From a checkpoint of a small transformer trained on Wikipedia.
Size: width 96, 6 heads of 32, MLP 256 SwiGLU, vocabulary 548, 4.21M parameters.
Training: a variant of Adam for these matrices, 6991 steps.
Each number is 128 + 24 x the weight over its row's rms, rounded and kept within 0 to 255. Layers, rows and columns count from 0. The size above them is the row's rms in percent of the matrix's.

# layer 11 attention key, 192x96, rms 0.192, rows 173-191, columns 0-47
size [ 90 107  97 110 110 103 109 108 112 104 107  92 104 117 114 102 110  87 109]
[[139 159 133  94 130 122 138 168 120 134 122 152 150 116 113 131 141 113 153 136 102  88 114 113 108  95 134 116 111 154 119 134 128 138 104  83 143 126  56 143 105 126 126 145 116 138 112  79]
 [127 108 119 113  96  92 138 123 151 125 119 125 191 160 104 120  72 133 126 114 161 153 136 136 148 142 128 128 161 145 140 137 114 147 141  89 146  79  75 136 138 138 149 169 104 134 160 100]
 [128 133 151  92 137 137 160 109 118 126 132 157  63 133 126 122 117 137 182 146 120 202 104 121 164 119  66 149 130  89 152 140 128  98  97 120 141 135 131 145 151 110  95 198 120 135 148 109]
 [122 171 108 163 121  94 137 129 111 137 133 168 136 125  90 153 143 151  98  80 120 120 152 134 153 132 138 111 122 135 174  92 121 140 115 110  73 135 133  78  85 133 138  84 136  89 135 133]
 [149 148 130 130 142 137 130  81 149 158 181 138 110 120 155 162 139 135 109 120 155 121 131 169  91 139 123 107 130 124 138 161 144 105 104 132 143 151 132 151 145 123 173 128 153 108  95 151]
 [133 155  91 107 142 127 189  94 143  68 164 121 158 125 128 175 127 117  96 133 158 170 123 117 147 104  92 136 167 135 102  90 133 111 152 128 133 114 114 161 184 122 121 176 132 104  96 148]
 [150 164  86 111 140 128 141 140  95 103  79 137 106 118 154 129 137 149 129 126 117 116  93  78 135 159 100 156 156 121 147 186  99 120 137 136 136 122 106 140  98 123 103 124 115 146  75 103]
 [126 109 160 129 113 118  90 117 111 136 169 131 169 116 143 133 142 146 141 130 126 177 103 120 158 133 138 143 150 117 126 135 129 133 157 123 133 157 146 136 103 147 119  88 149 175 153 132]
 [ 77  92 103 120  95 138 143 142 144 110 119 130 123 130 120 131 108 131  98 107 139 152 160 124 143 130 136 116 128 146 107 139 153 157 116 141 109 158 152 161 118 154 123 128 122 163 114 172]
 [155 123 151  65 109 104 141 141 156 148 143 109 131 119 129 135 107 124 123  68 128  99 127 115 136 133 141 125 104  93 112 118 113 186 113 104 141 121  98 136 125 131 119 136 173  90 138 131]
 [ 98  87 100 141 117 101 134 156  77 142  70 163 168 142 167 143 127 128 134  99 148 141 173 137 103 104 117 127 142 117 149 142 123 103 150 126 165 152 113 115 122 125  96 136 138 136 144 119]
 [141 121 171  84 117  99 110 149 107 137 113 180 163 134  92 108 131 112 131 157 106 109 121  87 152  96  90 126 124 109  91 140 142  96 107 107 125 104  63 138 127 111 110  99 115 125 165 121]
 [128 135 146 102 109 161 116 174 114 124 129 115 129  81 128 122 156  75  94 168 123 149 133  71 124 120 112 139 133  86 146 131 124 115 160 141  80 104 108 150 174 145 112 127 127 118 135 116]
 [120 107 160  86 103 132 133 155  90 147 122 124 178 147 123 147  97 111 106  89 125 118 131 134 105 152 153 105 116 176  41 155  93 149 136 106 110 115 113 137 148 126 163 181 107 149 115 139]
 [ 95  87 126 177 138  96  97 150 126 145 160 111 123 132 128 152 157 121 125 106 156 137 149 118 114 141 166 115 155 148  79 142 100 101 148 104 151 129 149 138 153 151 130 134 114 130  92 116]
 [125 105 106 154 125  98 131 110  98  92 150 145 125 118  98 151 139 136 153 113  93 117 160 103 128 119  78 108 138  73 128 141 149  98 111 138 112 156  96 144 112 113 127 159 108 139 173 106]
 [161 147 191 123 124 168 143 119 121 150 148 106 139 168  90 125 103 139 114 111 116 148 121 116 104 115 118 105 136 132 121 142 129 138  95 119 132 110 142  90 172 161 166 124  96 126 151 162]
 [161  95 108 113 125 145 155 113 142 147 146 143  97 177 122 105 132 136 103 119  90 152 122 150 127 124 178 129 107 131 139 152 152 107 157  90 106 144 139 111 118 117 104 136  69 132 126 143]
 [ 86 139 166 116 120 123  94 116 127 110 174  93 139 138 163 163 148 123 101 156 130 151 179 111 124 157 131 103 191 158  97 121  91 149 102 131 114 160 152 122 138 113 149 106 151  69  92 169]]
# layer 11 attention query, 192x96, rms 0.197, rows 174-191, columns 0-47
size [107 106  92  99 104 100  88 114 106 101 101 116 115  94 128 100  87 105]
[[118  76 123 134 101  99 152 102 140 121 115 128 137 101  98 122 118 128 145 118 135 137 138 131 154 128 163 140 110 165 165 141 122 132 151 123 151 122  89 162 132 120 130 181  95 142 147 137]
 [132  95 116 157 125 137 158 103 101 122 127 159 110 150 121 142 131 161 139 153 150 228 135 112 151 160  88 126 138 138 121 121 161 135  79  93 132 152 139 145 139 170 127 169 127 129 127 103]
 [117 150 148 141 108  96 139 124 135 141 122 164 145 159  93 103 138 142 123 106 152 119 110 120 138 125 127 110 110  89 136 125  96  87 162 104 147 110 117  61 102  86 111 104 154 101 150 140]
 [161 153 130  92 145 137 127  91 143 164 174 135 128 108 153 129 117 105 121  74 117  97 154 117  83 147 118 121 104 157 118 127 132 125 131 127 175 133 111 216 142 110 159 125 154 131  92 163]
 [132 108  89 145 170 129 183  78 108  95 113 151 156 105 158 152  87  95 104 104 157 144 127 130 149 111 125 117 108 127 113 115 135 108 110 107 160 114 102 127 140  89 133 138 147 104  88 138]
 [129 147 103 132 141 156 121 149 117 111  75 120  88 160 145 135 131 151  97 125 128 147 125 122 152 186  76 102 180 123 177 174 105 145 105 163  91 115 133 118 107 131  90 127 110 129  81 133]
 [131 128 165 136 153 129  84 131 112 130 181 153 109 149 127 112 114 143 156 146 114 158 112 131 167 121 125 141 169 125 140 157 117 150 142 120 143 130 154 142  91 151 132  88 176 149 170  91]
 [ 60 103 116 123 102 137 162 126 115 126 179 142 111 126 100 144 130 136  91 141  77 110 161 106 128 102 149 129 142  95 129 151 123  86 125 147  94 108 145 135 130 104 128 118 119 127  83 163]
 [137  99 101 107 121 104  95 140 163 101 116 105 127 121 142 134 135  98 124 104 141 133 146 105 113 110 131 148  96 116 103 105 113 129 148  77 144 132 110 132  96 146 129 140 159  82 139 136]
 [133 117 123 136  88  74 143 158 129 131  85 162 136 141 136 187 116 144 109 137 157 140 175 133  99 112 111 134 132 117 151 137 125  84 147 113  86 142 158 138 129 132 112 145 102 142 135 109]
 [141 124 129 134 100 172  98 106 124 119 124 175 142 149  88 140 179 139 123 148 143 155 126 114 107 143  84 153 113 145  91  97 172 141 141  96 122 138  85 136 128 146 126 126 108 165 156 144]
 [121 135 138 115 129 149 131 153 147 103  95 152 146  98 149 119 148  98  66 111 112 129 127 127 145 133  95 113 145  78 100 110 144 135 133 134 101 107 105 168 154 174 152 127  88 113 144 140]
 [119 129 126  68 134 116 154 119  85 139 159 132 127 131 160 152 141 133 110 128 116 113 131 114 113 125 169 140 111 141 110 118  75 119 189 109 123 121 100 108 131 119 114 167 115 146 119 146]
 [141  98 131 184 150  91 112 164 107 141 141 162 133 120  86 150 154 102 135 140 114 130 146 140 127 173 175 124 132 133  99 120  99 112 158  93 138 139 129 142 176 132 138 146  90 144  94 125]
 [136  96  86 149  88 133 112 108 146  94 148 147 152 135 110 168 163 143 131  97 123 152 151 159 107 163 100 115 130 129 111  83 157 128 110 107 111 155 105 144  90 109 137 136  90 189 161 109]
 [145 175 160 120 148 133 144 116 111 129 165 113 118 109  90 127 105 135 144 141 102 108 100  93 100 122 153 114 125 157 122 129 152 129 125 127 149 138 131  90 148 130 166 125 150  77 127 160]
 [157  90 129  74 150 103 146 123 105 170 152 112  98 171 120  92 120 106 114 128 135 146 139 122 154 127 174 100 109 158 127 187 132 152 136 107  98 114 123 131 105 114 125 123 101 124 144 146]
 [109 132 145  98 131 131  92 116 144 157 145 122 137 106 135 113 107  92 119 186 152 114 128 104 146 167 142 126 153 118  94  98 125 172 116 135 121 148 148 125 155 129 176 111 151  58  88 145]]
# layer 11 attention value, 192x96, rms 0.171, rows 160-191, columns 0-47
size [ 95 118 107 115 101 100 118  98  94  97 119  86  98 116  93 114 107 126 111 111 111 113 110  89 120 105 113 102 105 112 113 116]
[[ 97 136 165  71 132 127 117 112 104 134 150 122  84  90 128 150 129 125 148 153 137  82 125  67 150 148 112 114 103 153 106 118 132 156 128  96 121 112 124 140 170 138 133 155 133 142 103 130]
 [ 86 100 146 146 136 142 109 120 112 144  83 136 117 154 154 123 132  97 164 127 125 121 127 107 100 135 120  77 129 170 119 117 148 127 175 129 105 147 113 114 125 156  98 121 106 163  97  95]
 [142 127 117 111 115  97 170  86 147 172 114 119 157  73 116 106 108 134 143 188 150 132 108 117 124  95 115 164 127 113 115 120 118 138 147 130 116 139  93 129 124 143 129 104 138  97 107 115]
 [158 154 148 150 138 148 134 120 126 153 117  99 148  98 129 131 129 172 116  98 141 119 149 135 126 168 128 136 143  81 126 114 187 125 132 161 119 126 144 131 112 168 116 152 127 158 121 142]
 [101 139 142 137 152 160 129 125 144 110 120  98 134  97 147 142 135 144 104 164 155 133 108  83 131 138 156 147 105 174 107 120 111 105 121 137 157 131 143 128 134 119 138 107  94 144 169 102]
 [143 123 148 112 140 124 107 106 127 127 102 138 155 132 122 130 158 172 175 159 153  94 131 162 173 150  90 142 144 114 112 102 136 143 101 156 143 101  76 109 124 105 140 140 119 133 116  56]
 [119 110  99 162 138 124 135 130 165 126 137  97 107 158  92 144 137 137 126 131 195 111 110 153 149 131 131 128 172 124 112 131 143 120 168 177 159 138 152 145 152 116 155 129  92 103 133 120]
 [109 138  91 118 157 116 146  93 152 138 133 150 163 143 189 168 136 117  85 173 169 120 127 144 128 128 143 121 132 148 115 141 132 135  92 173  85 107 140 129 144  93 124  70 149 131 133 110]
 [100 121 179 113 109 146 161 126  82  88 185 111 136 103 129  90 136 126 134 138 132 129 129 127 117 129 134 124 142 144 107 122 112 107 137  96  97 123 130 125 143 162 114 129 137 128  77 141]
 [107 130 112 177 111 144 113 115 166 177 114 120  93 117 151 149 141  87 148 153 165 152 127 127 118 145 137 142 117 117 106 134  87 119 123  92  77 113 115 131 114 127  75 106 134 150 126 139]
 [158  96 114 109 124  98 114  70 137 105  71  95 129 117 123 122 129  78 144 108 101  42  99 109 129 116 153 141 143 120 175 134 128 141 150  94 137 145 129 114 131 152 139 103 112 118 129 125]
 [156 150  76 161 113 144 127 127 102 141 133 173 156 137 139 105 120 155 150 172  87 148 148 167 114 140 149 161 125 134 119 129 144 132 102 136  65 128 143 133 129 113 131 130 112  83 123 136]
 [179 161 172 129 142 165 114 139 150 173 115  91 131 149 124 116 142 166 116 145 110 145 143 100 119 124 113 143 112 121  97 121  67  88  86 132 129  90 111 135 145 101 124 123  70 116  84 166]
 [ 96 114 143 125  99 111 143 101 171 145 195 156 174 120 145 177 132 172 135 119 141 154 110 136 149 136 111 109 100 112  88 134 136 110 111 116  94 120 181 156 122  73 116 125 168 111 151 127]
 [131 126  87 119 125 129 102 129 118 126 123  84 181 174 171  43 127 140  91 105 134 138  96 139 112 144 174 119 135 111 129 109 113 158 116 158 154 142 142 121 125 149 159 147 104 104 131 135]
 [147 151 161 147 128 129 134 118  71 120 141 113  86 119  87 159 155 125 154  63 118 148 168 113 144 133 113 144 182 139 182  89 103 127 138 141 147 141 147 141 161 109  84 129 108 116 120 133]
 [121 132 109 137 149 111 146 199 151 156 129 138 161 153 131  71  99 117 109 148  74  98 140  70 145 101 130 156 100 133 114 132  88 147 130 111 106 114 162 122 128  65 157 150 109 111 123 127]
 [141 135  70  89 142  98 116 145 156 159 132 149 117 175 146 122 130 102 109 112 167 115 134 142 142 114 123 134 130 156 158 125 117  87  96 178 138 132 128 130 166 140 120 168 154  86 113 166]
 [158 131 147 124 137 140 130 159 110 159 140 141 136 147 162 106 148 129 133 184  70 138 151 159 130 123 164 124 118 126 152  85 135 104 127 144 106 139 134 104 127  94 129 144 128  94  98  98]
 [ 92 124 179 186 153 131 131 104 185 122 161 138 111  78 150 116  97 139 122 114 141 124 122 138 131 125 104 126 138 133 138 156  71  98  90 140 151 110 188  99 122 138 113 117 115 138 125 109]
 [115 138 144 106 163 147 129 114 132 148 150 133 102  87 123 104  92 127 133 128 201 125  99 111 142 137 131 134 144 137  83 104 123 150 140 102 140 140 148 137 148 148 135 121 153 132 156 130]
 [141 101 157 122 134 183 150 151 107 151 114 125 133 140 103 124 105 122 157 115 181 127 147 137 129 135  91 141  94 145  98 108 152  90  67 159 119 146 135 157 139 103 125 104 171 129 146 114]
 [140 108 114 122 104 106 178  91  73 162 133 117 145 120 199 147 133  90 106  94 112 153 128 112 120 122 194 153  71 136  88 145 122 107 130 110  83 135 119 154 131 115 116 130 123 111 124 120]
 [114 129 166  94 117 113 107 141 140 154 139 104  71 136 106 128 130 113 128 141 131  95 157 102 171 144 106 123 110 127  75 133 151 101 100  80 145 125 149 166 131 123 106 154  74 122 116 140]
 [112 124 147 119 109 182 130  90 141 122 159 149 125 195  89 151 147  56 113 125 160 134 104 129 112 129 116 127 160 152 128 151 132 129  85 129 156 122 122 175 103 134  99 144 121 139 119 123]
 [138 146  91 145 162  99 131 151 104 120 128 136 154 140 211 159 134 100 150 135  82  95 146 143 120 103 142 153 117 166 179 105 134 137 148 113  69 109 112 121 171 110 139 117 120 109 130  99]
 [ 97 137 134  99 117 169 139 160 100 112 157 175 148 134 142 135 146 123 114 122 102  98  94  90 130 122 144 106 141 164 100 144 121 133 101 168 145 130 101 167 144  92 144 123 104 130 123 124]
 [189 116 140 125 115 124 128 117  98 151 105 117 108 122 108 162  88 104 121 101 172 146 144 115 116 133 133 122 118 180 154 111  99 117 144 152 151 137 141 130 142 128 125 109  97 138 136  63]
 [112 134 116 163 114 188 125 102 130 108 149 143 102 133  80  94 126 156 150 142 117 128 117 143 132 105 126 115 137 156 124 111 141 126  66 149  86 129 173 154 102 162 141 129 110 146  99  81]
 [105 114 125 110 127 137 139 120 101 164 110  99 120 109 159 120 112 134 147 117 132 115 129 145 123 179 118 122 141 130 123 159  61 149 121 139 130 120 160 154  98 132 129 111 143 170 134  69]
 [171 102 136 115 141 128 159 113 144 194 137 128 165 115 179 163 118 132 101 118 133 127 143 115 113 135 118 128 142 147 161 105 124 100 113 136 116 137 121 128 129 145 148 121 118 114 169 160]
 [125 140  99 113 143 170 117 111 127 133 148 152  94 106  74 133 121 153 138 168 142 123 140 115 139 134 150 134 130 157 130 127 125 127 149 119 110 133 157 103 134 148 109 143 172 128 136 134]]
# layer 11 attention output (transposed), 192x96, rms 0.173, rows 160-191, columns 0-47
size [132 122  88 125 121 107 118 102 111 106 121 114 103  82 121 107 104 107  96 118  87 119 111 152 114 106 106 110 111 113 121 124]
[[168  86 149 110 148 144 170 121 133 127 109 121 121 134 110 120 140 135 109 206 123 107 125 101 138 121 204 125 125 110 149 127 122  93 135 168 126 114  87 157 148 144 131 127 147  99  97  97]
 [ 96 117  98 144 100  91 169 142 134 102 168 135 127 110 134 162 138 113 146 104 113 167 136 130 132 112 163 135  73 121  92 131 144 123 121 146 139 145 169 156  82 150 157 144 130 159 120 106]
 [148  92 123 159 128 130 113 151 117 147 116 118 121  97 131 114 142  99  72 132 112 122 161 146 112  97 138 119 154 131 110 162 103 153 152 129 165 124 145 126 144 135 103 128 107 134 148 110]
 [ 74 126 135 116 140 125 183 129 154 108 101 167 109 128 128 149 138 137 133 150 110 119 130 130 139 163  63 113 115 134 116 129 137 127 124 146 123 172 152  86 137  82 131  87 160 179 125 162]
 [ 95  90 111 144 154 123 156 139 116 140 146 118 125 137  98 130  83  92 125 103  80 166 112 162 103 108 117 163 103 143  89 118 163 149 176 149 115 107 102 148 154 159 108 109 125 132  92  98]
 [151 158 121 126 131 132 114  87  73 110 148 140 113 118 100 115 116 136 134 154  90 175 121 132  99 150 147 110  98 109 168 153 103  80 155 141 153  66 118 119 160 120 150 117 128 127 121 154]
 [108  95 111 100  86 157 107  75 132 126 127 101 133 123 103 100 118 118 135 112 134 110 140 120 161 158 145 144 140 192 169 148 141 133 141 120 130  76 145 156 158 143 136 126  81 122 136 116]
 [140 143  99 159 143 120 135  97 148 121 138 106 136 160 100 133 169 139  89 162 107 142 148 130 112 163 109  98 146 140 109 155 159  90 119 121 127 156 126  88 130 110 127 148 111  75 159 141]
 [127 156 148 160 117 124 141 133 125 128 128 118 135 148 128 111 159 129 135  99 154 104 165 120 140 107 176 147  97 120 106 140 141 118 153 118 132 141 137 123 120 130  98  85 157 103 123 121]
 [124 109 147 129  94 113 160 125 109 107 139 161 162 115 105 128  98 168 143 157  87 107 145 165 167  89 151 163 135 106 142  83  93 111 103  89 115 152 143 119 137 147 143 130 145 138 127 119]
 [145 152 117 133 100 134 146 139 142 129 163 131  96  88 140 113 100 108  98 148 133 121 130  85 143 145  90 123  87  89 130 106 145 130 111 128 112 131 107 125 130 129 142 160 103 141 171 119]
 [129 164 115 169 147 137 162 119 130 103 138 130 128 122 114 111 117 130 146 151  94 127 169 132 117 106  98 133 143 108  88 147 139 133 144 125 110 138 166 127 124 143  80 122 116 123 148 135]
 [144  98 147 156 136  99 128  87 160 117 138 126 120 106 136 117 113 129 112 156  90 146 115 181 109  99  85 141 132 112  88 108 147 137  95 105 111 149 130  94 173 108 139 126 133 113 141 120]
 [108 155 139 141 142  97 140 107 165 177 151 110 161 138 151 139 128  85 118  91 117 158 130 206 146 122  98 128 151 130 136 167 114 152 121 104 102 124 134 115 102  87  91 111 120 115 108 134]
 [101 156 119 160 152  98 118 114 118 122 161 138 124 133 105 130 139 143 135  93  80 125 108 169 117 142  97  67 141 124 108 157 130 133 126 137 155 130 136 127 100 112 136 130 159 136 131  85]
 [111 107 139 128 131 117 129 122 160 125 131 160 166 184 118 108 107 139 105 110 112 119 142 138 134 136 129 110 158 115 130 140 157 125 133  85  82 106 129 143 143 135 133 112 161 175 121 102]
 [132 105 120 143 124 129 181 129  88 138 116 137 139 125 144 137 152 163 131  71 166 138 129 175 175 114  94 126 148 119 163 119 167 170 151 171 111 131 109 144 163  80 107 112 149 144 163 174]
 [110 141 136 136  98 170 125 106  93  77 140 147 128 166 134 135 111 161  79 149 175 104 145 122 135 127 105  92 120 172 129 135 108 111 117 109 115 121 171 149 116 126 147 120 114 100 120 106]
 [109 155 117 119 113 122 134 121 144 140 113 112 103 148 162 162 134 118 183 144 115 150 161  66  78 141 104 115 179 106 155  94  86 127 164 117 163 171 182 119 131 140 106 120 127 173  88 108]
 [134 133 151  94 135 116 102 111 148 162 124 138 123 101 137 150 177 135 136  94 135 115 138 156  99 165 147  85 133  91 146  92 142 117 106 120  93 120 111 104 148 157 107 133  74  96 109 132]
 [164 133  86 146 141 131 103 151 129 127 131 155 114 123 149 158 121  95 113 142 147  99 143  79 147  98 147 138 106 123 128 106 132 152 123 124 157 106  76 111  66 142 128 123 115 139 117 107]
 [119 113 110 133 167 114 114 108 128 160 154 123 110 164 120 118 114 158  96 116 143 115 147 136 144 124 122 133 111 164 163 125 128 146 151 131 159 195 122 147 145 141 120 130 119 145 111 143]
 [142 106 142 128 115  77 153 122  98 136  71 122 139 148 121 113  87 124 104 129 143 136  79 113 119  96  96 114 120 104 139 129 101 127 130 123  90 118 114 153 129 142 154 137 161  84 118 163]
 [141 110 166  55 117 141 126 121 118 146 103 118 133 133 125 137 122 155 144 178 147  94 132 103 135 129 178 157  95 142 117 113 116 118 133 142 112 144 142 155 109 134 151 125 124 154  96 151]
 [126  92 146 119  93 102 147 100 145 168 109 164 108 115 107 116 124  89 120 156 114 121 134 125 182 172 151 124 134 129 158 145 115 119  93  59 117 137 140 140 155 122 135  85 150 122 144 106]
 [157 138 118 177 127 144 120 143 124 101 130 124 147 179 133 125 137 113 149 133 165 125 109 109 111 152  91 113 113  77 123 102  83 130 121 115 141 133 126 138 139  84 141 143 148 103 163 142]
 [134 143  85 122 149 100 139  78 137 143  94  90 104 133 116 120 159 171 134  73 143 145 130 173 137 123 148 102 139 149 119  86 140 139 118 132 101 136 118 127  93 123 131 128  61 120 132 112]
 [ 99 135 125 118 104 101 186 120 123 152 169 126 150 109 100 137  83  96 112 160 113 124 101 140  85 144 113 132 157 152  96 132 171 144 136 132 116 109 109 144 137 163  83 201 124 156  81 131]
 [131 138 127  82  87 116 130  96 136 113 112 110 125 134 110 170 153 119 103  86 115 103 109 199 129  88 162 122 105 123 144 141 133 108 135 121 103 159 127 146 182 142 121 128 113 140 134 102]
 [114 157 138 136  87 128 125 128 148 140 156 119 112 131 150 138 117 112 100 129 110 124 141  82 131  77 154 109 138 162 157 128 153 129  82  96 121  72 167 103  91 123 105 167 119 148 105 167]
 [184 155 149 150 131  84 153 107 158 114 109 138 132 154 142 152 152 137 155 146  90 112 107 146 127 125 127 127 134 151  93 123 130 186 139 152 140 127 110 114 158 123 157 115 127 114 112 131]
 [141 133 149 121 158 144 115 159 138  92 123 147 147 124 131 121 140 150 120 149 117 118 133 127 149  86 132 167  63 134 124 137 144 120 114 163 145 138 111 166  93 137 151 133 115 115 103 185]]
# layer 11 MLP gate, 256x96, rms 0.2, rows 0-12, columns 0-47
size [106 106 102 110  97  90  97 110 104 103 100 101  98]
[[143 118  77 131 117  85 148 111 131  86  97 105 122 150 153 113 156 125 118 148 101 125 135  78 149 148 154 120 107 130 176 122 112 115 154 140 143 125 132  91 126  82 160 131 178 192 202 140]
 [131 148  67  98 100 189 111 124 127 158  86 150 150 142 156 123 105 141 106 136 147 155 166 138 137 116 129 146 126 135 145 146 125 135 123  92 163 109 130 130 180 128 132 140 140 110 136 132]
 [150 130 145 146 137 169 149 132  90 157 151 115 148 153 139 165  92  82 145 130  91 165 142 115  99 121 154  89 125  94 132 125 166 120 124 130 154 124 107 148 128 111 108 146 160 103 115 145]
 [137 136  77 134 127 120 158 158 140 115 149 141 141 123  88  98  98 142 136 126  93 138 116 188 136 134 141 107 119 131 159 122 152 148 154 138 105 123 109 182 119 133  95 137 126 120  60  81]
 [159 106 140 105 132 123 122 138 159 132 113 119 152 136 148 101 139  84 189 139 122 120 145 131 162 127  98 112 138 141  90  89 183  99 126 186 161 147 142 156 146 135 114 122 164 138 100 102]
 [103 149 134 110 120 134 103 115 139 184 102 133  91 119 150 149 146 118  88 103 139  82 113 125 129 139  98 134 149 116 140 123 126  86 119 114 118 109 105 123 126 154 124 119 132 140 146 115]
 [116  96 123 137 116 129 149 165 115 118  86  90 134 175 112 157 140  80 160 143 112 137 154 138 158 102 134 124 156 124 164 121  92 141  94 113 163 128 122 135  86 152 122 141 135 127 129  91]
 [153  90  99 132 147 135  95 125 157 157 124  98 112 174 130 163 152 124 123 137 127 145 117 157 161 165 161 104 160 135 133 158 112 127 101 133 134 151 120 138 150 103  95 102 128 108 118 102]
 [170 107 119 108 144 136 109 135 115 125  83 154 160 120 144 106 113 101 105 102 102 164 137 112 183 174 133 125  99 139 119 110 159 123 117 149  95 115 112 117 144 162  96 148 144 133  99 122]
 [117 149 136  97  88 150 152 150 119 140 125 135 115 117  96 110 129 108 106  98 126  85 163 127 167 166 153 125  92 158 149 137 110 127 136 120  89 140 122 179 121 130 163 112 124 120 100 128]
 [145 119 137  96  70 161 143 113 126 116 153 142 156 102 114 107 111 160 126 106 107 134 140 176 123 122 153 113 103 109 122 117 174 147 108 122 135 159 119 117 117 101 183 185 118 148 169 153]
 [136 132 198 135 137  83 130 147 135 124 134 109 173 130 104 107 144 114 110 115  68 124 152 131 126 131 114 128 169 145 111 100 148 144 162  82 132 125  74 126  90 149 110 149 141 133 110 122]
 [101 121 107 144 135 111 121 138 104 133 148 130 163 130 115 159 135 167 152 152 154  95 121 137 133 134 108 137 107 158  97  74 100 123 108 150 112 109 118  73 151 147 138 101 126 112 147 132]]
# layer 11 MLP up, 256x96, rms 0.185, rows 0-11, columns 0-47
size [106  99 102 106 100  95  94 107 109 100 102 100]
[[101 154 156 111 114 173 138 133 127 103  54 145 116 148 137  85 152 150 137 137 142 144 129 111 144 115 135 143  95 147  83 137 154  61  94 139 122 119 128 154 154 151 118 165 100 123  91 116]
 [129 143 118 162 147 123 162 104 135 106 111 129 108 121 105 108  82 152 153 146 159 116 111 130 119 148 141 127 140 108 141 177 203 161 105 107 101 105 152 158 114 191 110 139 127 120 112 132]
 [122 158 178 106 120 144 105 130 129 134 113 148 132 153 132 136 130 111  86 165  86 102 122 133 118 155 176  79  86  90 175 124 124  65 120 128 144 148 100 106 131 112 121 152 123 142 138 142]
 [119 140 128 103 115 123 140 181 119 144 162 124 125 129 108 125 146 133  65 113 148  87 162 179 114 125 103 100 126 128 152 128 107  97 180 122 135 103 114 186 147 151 112 137 138 128 138 194]
 [121 105  67 152 134 126 153  79 144  99 137 154 119 120  98 130 132 164 107  90 152 118 122 123 134 138 154  63 120 132 118 104 192 137 151 113  78 134 122 150  94 137 137 101 108 123 108 130]
 [108 136  83 179 130 136  96 152 164 138 130  98  86 116 117 133 166 165 148 132 110 137 132 163 184 121 134 115 147 113 134  96 100  92 172 134 162 139 104 160 128 121 101 144 146 141 116  68]
 [112 134  93 102 143 137 105  95 129 111 118 135 113 129 123 101 127 137 115 172 160 174 144 116 108 157 135 110 143 122 138 108 142  97 183  80 119 157 117 141 126 118  93 120 126 113 100 154]
 [134  92 144 154 108 160 137 111 106 110 128 148 111 177 116 114 127 148 101 129 157 113 113 179 156 167 122 143 116 164 126 123 185 112 124 137 174 149 136 125 114 128 121 147  94 105 120 115]
 [122 107 130 100 134 139 156 132 143 144 142 101 106  91 114 136 107 119 104 124 132 118 125 157 106 108 122 129 119  76 128  96 101 154 125 127  85 140 131 189 121  86 136 151 132 126 142 108]
 [121 141 120 132 162 144 158 164 151 113 125 103  79 122  63 106 114 170 149 107 125 126 155 128 125  96 115 142 144 117 128 133  96 161 129 127 109 156 137 135 143 171 138 131 105 163 111 118]
 [112 136 134 128 124 122 139 131 135  94 153 109  96 159 107 124  97 171 121 117 119 132 108  96 127 124 156 116  99  81 162  96 138 121 124  87 110 122 160 137 104 143 168 185 124  93 184  78]
 [109  98 147 131 144  90 124 117 119 137 151 106 149 142  88 114 123 147 129 170 118 130 121  94 153  83 127 102 115 119 117 142 119  87 141 129 110  87 183 113 143  66 111 133 119 137 147 140]]
# layer 11 MLP down (transposed), 256x96, rms 0.175, rows 0-11, columns 0-47
size [101 104 101 108 104  99  84  98 110 104 106 105]
[[133 169 142 157 143  88 123 143 135 121 189 129 158 139 155 110 124 143 139 184 146 116 152  97 139 113 112 143 112 115 133 162 117 143 157 153 137 141 137 119 134 180 125 113 160 168 153 119]
 [114 109 121 154 152 101 198  90  99  79 156  78 148 117 152 112 163  85 131 149 127 117 131 149 112 162 144  92 121  87 137 123 133 118 115 143 135 142 131 139 101 128 105 103 109 115 145 138]
 [158 120 128 115 145 154 160 144 121 134  93 115 135 141 160 109 159 132 110 111  76 129 119 125 145 104 114 138 129 122 170 158 114 100 109  60 129 192 136 113 144 131 140 142 102 154 166 137]
 [151 161 108  87 143 115 139 155 156 104 129 141 126 127 149 114 109 166  94  98 127  64 112 120 135 111 143  97 137 159 128 165  99 170 125 121 149 106 117 125  94 150  98 151 129 146 150 125]
 [123 148 102 154  92  79 100 126  90  66 127 137 149 136 145 116 126 133 149 141 144 122  94 115  76 141 128 135 129 101 125 171 117  94  99 104 125 164 132 116 135 171  87 103 148 160 157 140]
 [138 165 143 157 125 147 148 147 126 122 149 138 102 126 113 156 127 141 172 129 153 169 121 146 149  67 148 166  78 100  96 145 145 129 144 124 151 108 117 111 109 146 150  89 116 127 139 144]
 [126 132 145 131 109  98 185 106 151 103 163 151 144  81 130 107  89 113 115 158 187 159 118 117 145 117 141  98 156 128 137 110 128 128 162 116 122 121 154 128 129 126 117 154 133 121 114 126]
 [100 146  98 109 160 130 126 133 138 100 149 125 140 122 131 139  49 113 142 111 171 133 150  90 105 118 142 116 168 148 112  91 122  93 105  75 181 155 143 119  93 135 145  97 112 127 133 133]
 [121 125 108 124 117 121 159 134  88 140 127 119 142  92 136 101 137 130 140 113 119 147 121  89 111 146  79 155  90 143 139 129 106 158 135  88 167 139 124 120  98  94 115 159  95 111 106 112]
 [154 137 101 147 171 133 119 112 105 130  94 157  96 126 159 144 164 130 149 143 172  94 153 135 110 147 117 138 105 186 112 111  93 130 128 139 115  72 197 140 111 122 144 144 109 121 158 118]
 [133 100 133 161 108 141 151 123 173 134 155 127 117 123 152 160 160 134 128 128 100 121 144 145 147 137 124 165 144 149 123 147 144 108 136 122  43 110 128 139 162 150 102  68 153 152 130 140]
 [127  95 124 128 119 159 152 118 111 108  94 105 124 169 137 144 123 115 106 145  99 137 154 127 148 112 150 128 156 125 108 136 110 125 152  59 127 128  91 113 158  80 127 113 118  97 101 130]]